config.yaml
norm_place: "pre"
rope_fraction: 1.0
init: "uniform"
init_std_qkv: 0.0404
beta1: 0.95
weight_decay: 0.032
max_steps: 6649
Each number is 200 + 20 x the weight over the matrix's rms, rounded and kept within 0 to 999. Layers, rows and columns count from 0.

# up: layer 2 MLP up, 768x192, rms 0.197, rows 750-767, columns 0-63
# down: layer 2 MLP down (transposed), 768x192, rms 0.19, rows 750-767, columns 0-63
up750,206,170,195,201,212,192,197,194,242,194,212,213,199,221,202,192,170,202,179,177,228,187,200,232,187,167,216,204,197,237,195,187,191,226,226,210,213,206,196,177,207,211,218,186,185,225,162,150,254,217,182,180,207,212,244,181,196,181,191,196,190,186,219,227
down750,185,214,201,188,204,165,232,193,200,206,207,190,199,210,204,195,201,223,194,201,200,196,195,200,172,215,191,202,185,223,194,226,214,192,180,184,215,248,179,190,208,165,142,214,187,213,197,208,229,216,202,242,196,187,209,200,232,200,216,188,187,207,197,201
up751,210,208,187,193,157,164,211,190,224,168,198,210,186,171,219,183,157,237,203,206,202,170,219,199,207,232,221,207,218,216,188,215,210,244,163,214,205,211,225,166,188,196,192,153,158,173,200,226,195,191,186,196,196,209,181,238,213,170,216,223,188,219,232,198
down751,234,209,200,206,209,189,170,178,194,194,165,193,221,219,168,217,188,179,249,223,206,218,209,183,191,201,233,228,193,179,180,191,200,195,206,219,211,227,202,212,185,185,212,195,192,190,207,194,223,211,198,196,191,202,198,181,200,189,189,181,198,210,219,200
up752,195,209,206,170,196,197,181,224,197,223,167,220,177,169,203,211,179,178,182,220,197,197,187,212,204,185,196,178,206,185,229,188,220,208,193,219,213,232,184,183,188,175,217,190,197,136,175,193,175,167,225,208,186,211,197,175,206,215,227,198,169,199,161,208
down752,223,195,170,239,226,235,186,192,188,213,189,212,219,174,170,198,173,164,205,172,232,205,199,207,215,201,192,231,196,194,172,167,182,145,191,184,206,176,233,222,217,174,218,189,208,186,204,175,205,202,189,215,215,195,222,207,211,198,196,200,158,183,227,206
up753,194,191,211,209,180,172,210,235,214,235,235,192,184,216,194,222,182,202,186,199,187,188,162,208,182,190,245,176,194,242,219,180,170,212,195,213,182,179,152,223,164,203,225,159,229,153,218,207,163,203,198,219,185,188,188,184,150,221,195,230,175,178,215,188
down753,218,251,182,211,214,204,215,210,220,206,178,213,223,209,204,188,193,195,173,211,194,194,179,202,215,184,212,191,179,208,208,193,181,192,210,192,180,186,160,206,174,231,230,184,217,216,195,212,198,210,183,185,183,165,194,194,198,187,198,221,207,184,202,159
up754,177,234,175,167,198,220,204,219,167,233,220,196,189,211,215,191,216,245,232,185,200,222,177,191,206,224,178,183,257,191,189,178,219,206,188,220,218,167,166,260,200,207,219,199,177,206,209,219,214,205,230,185,217,201,239,235,209,196,210,208,215,173,223,208
down754,197,197,184,240,215,222,194,183,253,211,189,217,224,188,202,160,172,251,189,192,250,183,198,178,197,200,232,213,220,196,216,198,193,197,214,177,165,220,219,176,202,207,211,204,221,192,190,166,190,214,192,175,228,233,180,236,225,227,208,192,180,155,210,220
up755,187,206,197,204,214,162,189,205,189,215,179,217,170,196,183,189,205,192,195,189,225,180,193,246,208,209,167,168,202,220,209,205,194,176,169,220,240,207,199,177,196,224,178,203,179,219,165,218,208,210,224,209,209,204,214,199,167,173,169,209,221,219,196,183
down755,202,196,184,198,188,201,222,178,246,181,222,210,169,244,194,179,220,180,203,241,190,188,198,163,213,188,208,198,233,183,202,235,163,219,191,170,192,168,190,226,237,185,183,193,153,188,219,208,202,245,189,181,225,175,191,218,195,179,198,193,185,204,196,253
up756,180,218,221,196,177,213,203,198,182,183,201,208,197,171,239,216,171,162,188,210,243,206,193,221,212,196,170,191,163,212,218,236,183,210,218,222,242,196,211,187,195,225,193,191,189,201,211,217,183,181,233,178,189,162,174,184,185,225,209,220,209,175,184,173
down756,215,220,199,200,200,180,235,178,243,209,187,211,214,176,180,188,161,197,197,178,223,203,186,182,232,197,178,152,169,155,177,205,185,222,217,201,219,233,202,185,231,222,232,231,211,163,198,213,232,158,211,185,157,177,205,182,220,213,178,174,195,249,143,214
up757,180,176,211,176,189,180,204,182,214,203,209,243,207,173,207,186,215,201,175,186,176,223,218,250,195,204,163,203,221,188,196,182,211,209,164,204,192,177,194,202,200,232,193,227,200,188,172,207,161,199,228,181,229,172,229,210,160,227,213,186,203,219,209,192
down757,198,221,175,239,229,243,227,195,200,155,188,225,186,179,227,198,198,172,177,225,206,185,172,194,191,196,178,163,179,177,173,222,217,216,192,240,190,203,175,233,210,199,219,227,179,216,190,252,227,180,243,202,212,199,208,202,213,208,218,199,167,190,191,195
up758,192,208,214,183,201,197,196,216,226,213,193,178,206,220,228,210,174,191,181,207,168,202,193,213,195,197,194,179,240,225,235,171,165,188,199,215,207,188,214,205,187,194,199,183,184,212,176,136,209,219,159,181,190,210,165,191,219,176,189,207,189,187,203,202
down758,197,198,185,215,223,203,233,202,195,175,189,216,246,197,216,172,174,192,190,223,187,210,167,225,217,203,210,238,241,186,216,171,227,233,172,207,203,158,175,185,198,189,198,208,164,232,219,192,225,204,215,197,226,190,179,241,214,144,199,199,163,203,197,215
up759,201,208,212,207,215,202,159,226,160,203,168,199,214,191,224,176,186,257,187,209,230,191,199,199,210,192,174,194,200,174,228,213,233,209,168,208,188,186,215,184,227,235,168,202,194,206,207,202,178,200,178,168,177,228,198,183,203,187,191,207,185,218,194,196
down759,230,179,197,182,216,195,221,185,200,183,192,183,169,226,210,207,165,233,193,247,175,178,215,189,200,191,210,193,207,177,194,207,173,215,204,241,229,205,205,215,194,222,198,209,199,181,182,209,235,214,190,222,190,197,215,209,257,215,161,165,183,200,182,191
up760,219,200,201,196,176,203,191,205,228,154,200,227,209,211,203,227,185,177,225,177,226,208,189,191,191,190,178,182,184,225,242,184,193,220,190,219,195,191,177,212,197,187,184,188,232,205,197,235,177,178,204,215,179,215,180,199,208,228,183,202,207,188,240,204
down760,205,209,205,213,182,200,214,215,195,212,191,190,184,216,191,230,155,190,183,213,177,177,188,191,211,167,195,192,168,205,201,206,189,219,216,213,177,151,202,244,184,215,256,213,182,198,180,193,238,195,222,145,145,181,210,198,178,184,182,189,226,187,195,208
up761,223,180,220,208,184,230,230,173,200,228,168,191,188,233,163,237,191,212,199,186,191,236,210,194,202,188,188,182,212,214,191,224,183,193,197,183,192,230,195,185,211,189,212,169,146,204,222,184,188,181,209,163,169,207,144,204,216,210,183,234,190,212,209,233
down761,203,237,219,236,210,202,177,206,164,219,190,216,239,213,180,229,197,214,195,198,184,195,203,195,236,224,205,187,189,198,180,175,198,235,182,203,194,199,212,228,233,213,191,226,200,223,170,181,186,167,215,197,206,206,151,188,218,207,197,185,197,211,187,230
up762,183,208,164,197,183,212,169,245,179,201,195,228,178,161,183,214,198,204,196,207,208,201,150,209,202,232,184,206,193,235,202,179,190,192,195,203,250,198,243,210,165,212,233,232,232,200,196,221,188,214,210,193,168,181,177,205,229,203,203,219,181,246,194,160
down762,209,187,211,201,209,208,192,211,174,189,194,210,228,223,207,215,222,178,203,204,170,192,220,218,222,208,212,203,192,178,188,190,192,206,204,202,174,215,210,184,211,205,242,193,217,204,220,202,214,213,198,178,177,217,194,202,235,188,202,150,197,195,199,214
up763,194,220,230,183,191,205,190,178,202,218,212,193,214,171,203,266,202,171,157,210,190,162,206,200,181,189,218,197,208,225,201,202,211,196,191,214,160,226,210,202,218,211,198,220,211,173,225,188,190,213,151,188,192,188,201,221,214,209,193,218,214,186,202,207
down763,147,224,198,230,245,182,209,199,201,178,166,180,227,211,222,199,171,178,198,193,171,211,175,193,162,183,214,213,194,163,231,181,187,189,209,175,184,212,202,181,210,220,201,200,184,227,208,197,211,211,217,188,213,206,208,174,148,181,189,185,186,201,220,203
up764,162,179,188,157,186,203,172,188,208,175,171,206,234,213,195,201,173,206,221,221,187,224,238,197,206,209,182,227,150,256,206,217,183,206,209,188,204,229,223,160,227,206,200,201,161,184,190,198,241,245,189,265,184,187,155,215,222,174,180,213,188,214,220,192
down764,240,211,200,223,221,175,202,200,192,226,223,214,201,184,182,192,205,169,198,178,188,200,195,214,215,183,171,199,204,206,214,207,180,185,189,173,189,192,208,194,181,188,195,186,171,216,211,187,227,203,222,175,223,210,220,190,232,199,234,188,232,199,208,179
up765,199,211,195,192,211,210,193,219,209,177,171,162,195,191,195,230,240,195,210,252,205,210,208,227,231,190,202,191,167,241,228,243,178,193,200,215,196,227,193,248,225,171,202,225,228,188,191,235,200,205,200,228,205,225,225,204,182,207,194,186,198,211,229,179
down765,208,176,215,194,212,222,178,174,168,236,197,216,174,206,186,224,188,196,182,219,202,179,211,221,198,208,185,138,191,189,189,194,185,195,180,178,200,229,207,205,235,169,212,170,196,185,202,247,164,192,230,198,231,198,212,244,191,168,188,240,185,216,180,246
up766,244,213,213,227,168,195,199,240,222,195,183,187,193,220,182,217,218,199,241,194,218,216,195,217,200,231,181,188,185,222,225,223,238,204,171,216,229,223,172,186,210,196,159,203,198,213,181,196,230,198,206,219,232,211,226,218,222,206,174,210,244,217,237,196
down766,222,157,227,223,203,201,218,199,222,193,154,195,179,146,216,188,165,213,196,177,227,174,198,183,178,170,178,249,189,206,184,215,185,170,217,171,205,187,194,219,200,195,172,153,186,183,241,221,213,206,210,203,218,185,209,218,216,195,212,203,197,206,212,182
up767,210,192,179,162,217,208,196,197,194,270,192,221,185,213,212,171,194,233,224,223,180,195,214,175,190,204,214,159,226,209,180,158,231,197,219,197,227,213,206,202,224,216,201,253,187,199,204,224,169,194,202,188,190,190,158,200,183,193,243,208,199,209,231,197
down767,214,225,205,209,217,172,212,199,184,194,190,206,241,205,172,183,150,206,231,161,213,219,165,195,176,195,170,209,202,184,215,233,195,251,250,197,202,185,168,153,227,204,185,191,190,212,205,170,219,189,173,148,197,193,195,234,205,211,178,196,204,207,194,178